python train.py --n_layer=10 --d_model=128 --n_head=2 --n_kv_head=2 --head_dim=64 --d_mlp=512 --vocab_size=657 --activation="relu" --norm="rmsnorm" --norm_place="pre" --norm_eps=1e-05 --positions="rope" --rope_base=10000.0 --rope_fraction=0.25 --qk_norm=false --attn_scale=0.125 --bias="all" --tie_embeddings=false --parallel_block=true --init="normal" --init_std_qkv=0.0453 --init_std_o=0.0 --init_std_up=0.0453 --init_std_down=0.0 --optimizer="muon_variant" --lr=0.0074 --beta1=0.95 --weight_decay=0.015 --lr_head=0.0229 --grad_clip=1.0 --warmup_steps=200 --schedule="wsd" --decay_fraction=0.898 --decay_shape="linear" --final_lr_fraction=0.0 --batch_tokens=16384 --seq_len=512 --doc_mask=true --z_loss=0.0001 --train_tokens=116800000 --steps=7129 --dataset="wikipedia_en"
Each number is 128 + 24 x the weight over the matrix's rms, rounded and kept within 0 to 255. Layers, rows and columns count from 0. Numbers have three digits each.

# q: layer 4 attention query, 128x128, rms 0.155, rows 0-24, columns 0-127
# k: layer 4 attention key, 128x128, rms 0.158, rows 0-23, columns 0-127
q0:152182118100148098106152142135111183168089144145053138167152139083090110129105145097134158153153150091108155116110106118106145075138148125123122143108113142115140148141098100084140130163162137116148149137107138144174147097139137130130140116106152129136138136106142111123141140158124120130181098123117126124128115133110161109144083164093133160150123126131121109103092118145115125099149
k0:108157152112145114083144159132157146136106147156176129147116169190090134114133125121113110147144104136090130114138115122114130101157096091126135120147113090116158090110108120155093088125102144138138136103131153140092126125132129123101115105141135140133140092162133116124155157149122108158149141114105150124101139110115146127142117089143148128114147131134105162156133161118163158106098
q1:157144120113127138123127127144137153145119136108127124161134129118126123150109118123132123152143145143127140126124137111124134114144127129118132125108124139108128147132133120106134142126094119128151101142102123130136141121132138124109114098111109126113120147107143135136150137142138148161130121110131127127110125145140129145153116111140144099134129103145121125127120132167132139082144
k1:137146124150187106108098087104155126111121146196130139129121141139108123160089144125093127163095128193126182137133130136110123176135116161099097119126104117153108117125075121161136135115139134114118116092141125143128143127142134102128102105136121121144172118119136108126112174137114151144123136106102149129105079115151163087107121090144178134111118150118146137088113102121158181159104
q2:108133115160111129113134149115123116108138142144154153096148101131142165139153119134113145132128101122185090149112132135144117123142111142155120128141125131134114153124113157145132152122119159145133104132151144153127150137114111150130125146126120124168119128130103129108114144159107132085122118132132122144121147128103159129104147132126142129157136177132116122151124131129122126137137
k2:111132146100114159149135082143126147140113090146105131093113132121115130167126129130143115134123144126164138143137126119129114141089146113109128119145096166153172103107145154131109135145117172141142115147137137117111158120153106100163151047155128118111138133139123126161110070116138108108112133119144134110127095148143080105119121154131120105124129134178120123123137137130146121107123
q3:081113118132125127140140106133091135105107099124132082105153125122118083089157137104113139153135123108131095126102127136113106122124096119124123139119124102115125106138152124132127125149175129112129141116126117121126130138098147117109119120113130131099142136152128105113116130103145124103138106105153123113139135107080135116138137152149130121103134130139135113132146117141084138151124
k3:137139163124186156127139132138149141164131097147155157138153109130162136127110149125115108126161086148111137121138122133147148100129154136164133111135102125146112127130115123127131109110100134164125138132141146148123121081130147111117114134105105140139123118111151140125121131109148130114106107108127154148096144126111162131160146117127138120142126125127125149103109153097123145155095
q4:146122134140157120147126159124134142119108127114100163165133151150140118119107164125122083123123133174085155131141131125121119129102155163111118108133115158125145100129121105115135085089097121128140099124126117134138134108154130082195134142105142146106109123099110149131154122137110089130102164127094100126135141113152111136137119118120125086101152085111120152126147130122191128125131
k4:140116170123115124143110111133105149187113095116178166144123135066157128121081183147127133123161153122103184124159140129131138125122159112162161094137053137134144147081166088101172079138137167158132112129115131136142128127088148118157116160134107133148124110175165155172133126128094127134128149138097112151110117117130105135126112139116109129125116125123087125107107168116124168163134
q5:121120138124112084111121101121144076129125128129144116079164140129116142122177110144085155100149115145124115140158118144077135116158106098154125135122121134088136124111147161108130138143101099122122134094174159132097101137120095137119121138147149155103108137087119121153131081143096126092129115144135092115160146154137166143114133090131143157136154146152176168100120117127160147096141
k5:100157168157160072115151150083145116159131127101191154153127114126096117089097146134161093083116136156129212129164151127094149122169098109121092126149080100097163130128085086091146086124131147093118061110137128137165169081089084091087112136119108130173164098163156165120140141151103107132140165161118095164118117079107129118142102093140095097121129086079115159139129137152127162116128
q6:122096093123147134135100094134126121099093120144130114135138131113114125161071111170074154132140104113136122140131147143111146151133143121135125123145069160126124120118122132132083141111123132175103161161120131108104133088094161117142164122120171143131105145130155156094177108116126126136105124091098166093119093114151127108178149118172144110143139120108120148116136121150101138180146
k6:131165126146176128125120129146108122102138081143133126111114105169156167125185105116132128115136160108140104125138136151121132128094133118127153128127166166112149124147123153102190127136165111136126141133097138168129133113125105100117139096133153144107101108151124136144134129100101140118104140127138139112122139174120149149074139131096109131126111134139105124145101098138097101105169
q7:094150126133136152151105160128108149136138140133143125069139078103110131152130130116116144138100120128129166129110110128115155135143162161123134151124099099148143167133164126167156115099104081110105088119119117131155134184090160112126132096114155110116143154133123103153125135183116153111134107136113091155141107115107115085123145107151150056149127147144125124106096108078086128135097
k7:126128137138111145146190136133112102127169125129103126136133166117156163122147163135107143141142144149175158120142138167146111148110159157125148132137162129171107136133130106152134154116130129166148130102112116095107124089113132128125168104160173078094127172138132162106140083120146134127152155113109076103155115108120144196102130137145128147136123129145126108154175161170139137146104
q8:109074143103095130133106135074117070114136128127165159111143093187167147144132111144163111117090118140132086136154149128161127150144120126145122105139141116109094120109132160146126091108091123153135134113165118113116120188131130123090143083118127126104122150143126124110096109110130105140102125161167100097127171116115108180117166134112112142142167134155130161163111118115138109192091
k8:143158144099125130099153122129125142154138130122116133138159120098115126136128118106093111122131134101154107132085148139105143099148147111129100124101119115163167120164124134110121138135149132139105139108137112119111130137108128091129147156117155088103140131143151127128121138092126126134137148097110113126147135123113128150118082117099114120133129120125133146151109125125119122098125
q9:071073142133131133132169156118098091126129127132157100106092172168118143090172103118167141126169108159138115111144129144115120115144105137174114111152100103078144118116146150115136146132098115097109187158109165102122134119131103144136133144116105140150134147162118115126132091132176155105128128115178097111168105129133173132119162145101176116156125138092123126146121156106133111116152
k9:129140084121127127147106092172100146103119128134087111130159087140148116113156137144136148162131130131145115177115096169177133142086152157136123150152131140169140105128098127102104107104155147125121159088136108155101133144128127129136156101146131141143119133100135137151129146142107174127075126094126130116151141164150105151104101132092076104102129126122133106091096103138100127109120
q10:150164102156125133143134106148116152130110120145116123129165126127117115123139111132109125160125155141137116144117128149130123160142084104117132122133131098132130142163113136124124135124155093149149095142127132129112139108101162125116129133100111120131161155128148125127132161110111152145145134096097124131125130125118145108153094088135169106122127095136105115127125101156124175099144
k10:126095148136135127099154155119160097146111104128129117159142142163070155120116154134132141097129087114132132144142163133120100091126087129119124125178139114074128111100120128128141099141095128082168107087134131131149120080105102138149135148147130171107128107113135140153149105138100121120125135141120100130123125143134153100141106113162128137101128099110120180102140100156164157139102
q11:157157109105147112109119094156137146141119148132118137132128148130117124096104116129124123128160161134106141137131116114128149132143166132129130129093137139150141122147120090120135132118113120122139131129089151144097123138156146095143123120101131115092150092110162164144154121145123137137137152159114145121098123112168097110147113100168105129118111101142116128104137098103155150111137
k11:096106150133089107075135146111156127145137098134168115168142151141138126161119145113120112114133123137129178140144156137116138080158147100087117119161129132107099148112141146107122114141101153080128089165135124134128139109085143121163151170111103118136136118133165132142144115143135097097155110126128100131128122115111131122130090160162124106149095110112140121145092096159140161110129
q12:138148151114119149129107121112112127154164137137130110160133134128116114150124120147159099178118132107123141143144152116086166122125113111120123150104109144105129144136104106124103152118183115156114095150127104143116137127103134148111114112124134137115105147107129142146097133112101112176120119122111148125109122129138118122128130122113131120102140096108116125129138102104146115088131
k12:120104088135127105135120114128070114109129096114116164099136093111120099153172123099138121115117131121121125091113108139143156111094135140149138134121148139141128105117130140110073176148128151152114089138112112126119095135175134132133107094156161076119135159130125140129125094139119130110122114157131117089140143104119142102177144154090160116098133117167109146135141150138095092063120
q13:154118123108115115126127105156152125147156146127155124151120132090150116154138107150118124098088158147092144143136140126116144094158091113103156122115132121162156171169088118093082130129152115133148114114077105153129154087088148108079103104124114118142172111116145123139132139159134134142153161115100162135134115124152108135139132110134132136134077109126115136134104151167133113097138
k13:107141149150145158147134145122118136159140144099120126090140093119122140101108122159171094124134137163146125146157101138146097127098140162150129156132117096116169119133153095159131131121120158114090130153118140143165157099148098143136149101136109150158148095114136168113136088129142131140132127147172144159121141159118122117156138127166088108116118121108126109123153111095143080152145
q14:153087109155130140108150119128169101155180146102128120127125108157158134141106154126138143095157110110151126132143086139146180109152123125118125144151137159141150142092108172120160105115104113088127101096109114093145152125155098144145123133163109103128101157147123140086065094134120164151102115112132142113119141112121112101131112151103078151140149158123127114131135150133119144107096
k14:142150125156105129141120132139106120109120127112119131124146113117127105111108133161136148128142156138124138111140149115138130173115116113132119111135102147114129100125126071106099131153129162072155145144122091156130129145136106113158118168112160089124145111106102087131143111094131093156159103148137127101110120112145172106131144123147143142108124144152134122125127158076168137141158
q15:100136119116188107131113135129165134107125112154156124115109150119054148125162112153125153142078095187116136148148118116084134184135146088147140137161117132163135112166151108149140099122141157152134145101114091108127139101123121103101147159138128142132114109124149130143108154114150141134163141124149106110143084126138109149118102179112127164128107164132128140138127102072132114145116
k15:140116160109114130098107134117158118137179173110141128131145076142136148111104088098142088148118136145120131129108115164117058140108158126117142137127156136129155118123162111111114148114186100122129092100131133147146106131116136132120098120150137133154110092167139109140159140126166126158127133134092087150152154116149134134153142109108151125143077128096118132130137106128101128145107
q16:148144118105164128146092162147094132140130100165150151131120103104125149112116098137086115142137127108118137107127114150129116145172149127118104141097158171131169146121188117101106105086109146135111103114126110149069132117147102131100112151108100136100133121138141094093108122119105128127082141150180135186145078136108146124105158128119126123166141182092120125154150111134101092113142
k16:151087132078155138110118152113136168139120137157119100110154108150138122124153171144167146121114138166122134113171152152109092142172132168095092122151118147122134119131138140141095092112131109141105125134131114136142083102158180114143119123113161118113119146170146120156162129125129067108147107145182134155128103104124161106111157138101136131134156133119120122143125139145134074130132
q17:160145165099114115170101131126196118106138137041140123124119155091168112092129127130127143121112125107099162129134152162149163149142141164119114150161101120116109131088096131088118137111140078118134130139116151158122137117119142120099132127154165140116126105124137115138125131118115157080101168130146125149143099114136124135156141139103127146120147152146096112111187119131138146099114
k17:135123111180123129128123118103105137166140129084133114143123133164145174122131150150128111124150118098115162112135143119132144085122171104117090109107138156058147157130140121144124126091123124134174170150120148074164115121150146121102163121143136097143122133151104173115091125139120139142133110125158123114137110137143154126157122147125100137138130144123124150137128159067086111087118
q18:102096135088151142104160150129112120080136102137112145148166120176146141122139178077119154152119108099077136129127153093146166083168123083155135188079134153152105117110111106127141089145111130131083130113110138128150152135144116081121124122138138149151125166187158112172161139117109153123160174110122131111138107151149150167115111122142179129136148137150159150116136129129127126155117
k18:155173135105169122139121176122140086125075094130117124166089131124149146114133117131105089134132117113141139133137099146092147129116135130140125154082153154138142097150103098119134137118102160129110114117094149162137101137101125146141138131100113108127128131141091173133115098118098095154119121096127127185120131149109125094160155131086123152148162154084139121077154152127145148143150
q19:152082138165116131159081122066115156138142121120142085144132132072143144156138119167184146121128138095120108104107126069138126138137114118109140137116131153128141144108155094132166121171122180112122073074136138132106106122174162146157133092128155149153093144127100153178127123136114147125130145089171155163160128146147117163127114160132143129089074142137079103112122119116158119113124
k19:119112127147104134107097153119179131101074095120122137115094126106129093136148124126103108152139152155099118119140176164154115118143126152129136134110133121082128160130149094178096121146141125103109173127140127133113109125059107122137109137149136106170152144134151121120157154178080162139134122146108084117115131122177106147103107099107158118091124154115137102143133138116118124114159
q20:101112122107189136131094121096130112151109164115124080103149112081121158128084113096130188157128163148187102091161160155166109089150107172128128129145151159126131126129147132126130110133151146134136171134097079133108121152139115107130153139109167107148129155107137138111131145127110150171120147132122175137191122143110147136160120100135121089144126104175119178106166113119133124158093
k20:139136114157142129110175136172140150078139132197122132138151149163147113147123180131129087121131144109098109095164116145126124119154171132126140143135137144133118126107097102119147155146143134103136144116117144121144111105096132122109098146144087121169127103138118163151145114145121129157128139129103150131180067133125162144092140103136119116123124180120123076149103138135155105156130
q21:174144107097142134143137108092122134145135161124120122092114121120111132140135126148128103162074106099161107166133133148086079139135087144161168103121158138158161153128096171076130148163112139155132112131161146150119133119123155162121083118091106116111144110154143097087126140094143108156127138135112072099091133133124166108114157154115129119136178149118108109137103116113172145132135
k21:078113120115141157110127132153132097106148142114162139162145130136121077125117171108142158115116136157104178126147160102128129119100112140102136139150103106109105085121118173141132156113134158113113146124065143132112180149126144095134124147140143134111142161160129129134154129141130136133111135142142145122121137146120111080146083095121139115103086113141147163107128160108114114158073
q22:097148110108145151150116140097122128098131125130107177164109109124130107077125148145160147142155125106115105154144084137115140143111111130105127139121087141114161179144120118138149115122089107111151111109108090085115113137127112099134125123066126142134134139177149190103155107130148132141137120140116119129138144130132133135183126152116107156173103112156137144122160101129124091138087
k22:138125116098127183124133177082127122100154119120098120110120104137172114146140147108144140144142145131155144094114108134146108114117194117133113114113129133166150124140101121109148126143136134145089159133149135148106128145117126120130094162139144113151147136127115087105088157142125168150114132127146145141142149134134140123121130146133120112134119118170095100072114110126172113151146
q23:127165138122102132174108081120093136132180152091162175138184152112165143110122150094094129102149133127149129096106116155144134132108122119113138106125143124169131119156126097115078154098136149094107125120128097087100128123150116097125122154159140133142099164152137136118109133140165142122129145152149076126083139136127152137117117116130138157086109134134127137166141118150116138174156
k23:124113110101127173119130171107112131144119119115121109117097142136130168147159129140113146105098133105116137131137153093138134132135154104098119137114112122191109124095097120119141105116125106115086110177107147136186157120153104138101105137107112146084170103139151115129156134150124129131101121105131080118120110132102157121089139142157153151105134150108139126127127118096114153136096
q24:135091126140129125139124140110115184167164144120178122137111135130138140144124108099125107099119146126118115113104151138132193115089120150090155125126120143169137121113116131120138135137129118164179155117108172129111163152107115156144117091147138067109128147151131077088144127149116158147118108139104153126152121093140121134139104175123149120155142134150132150151106091167128122137092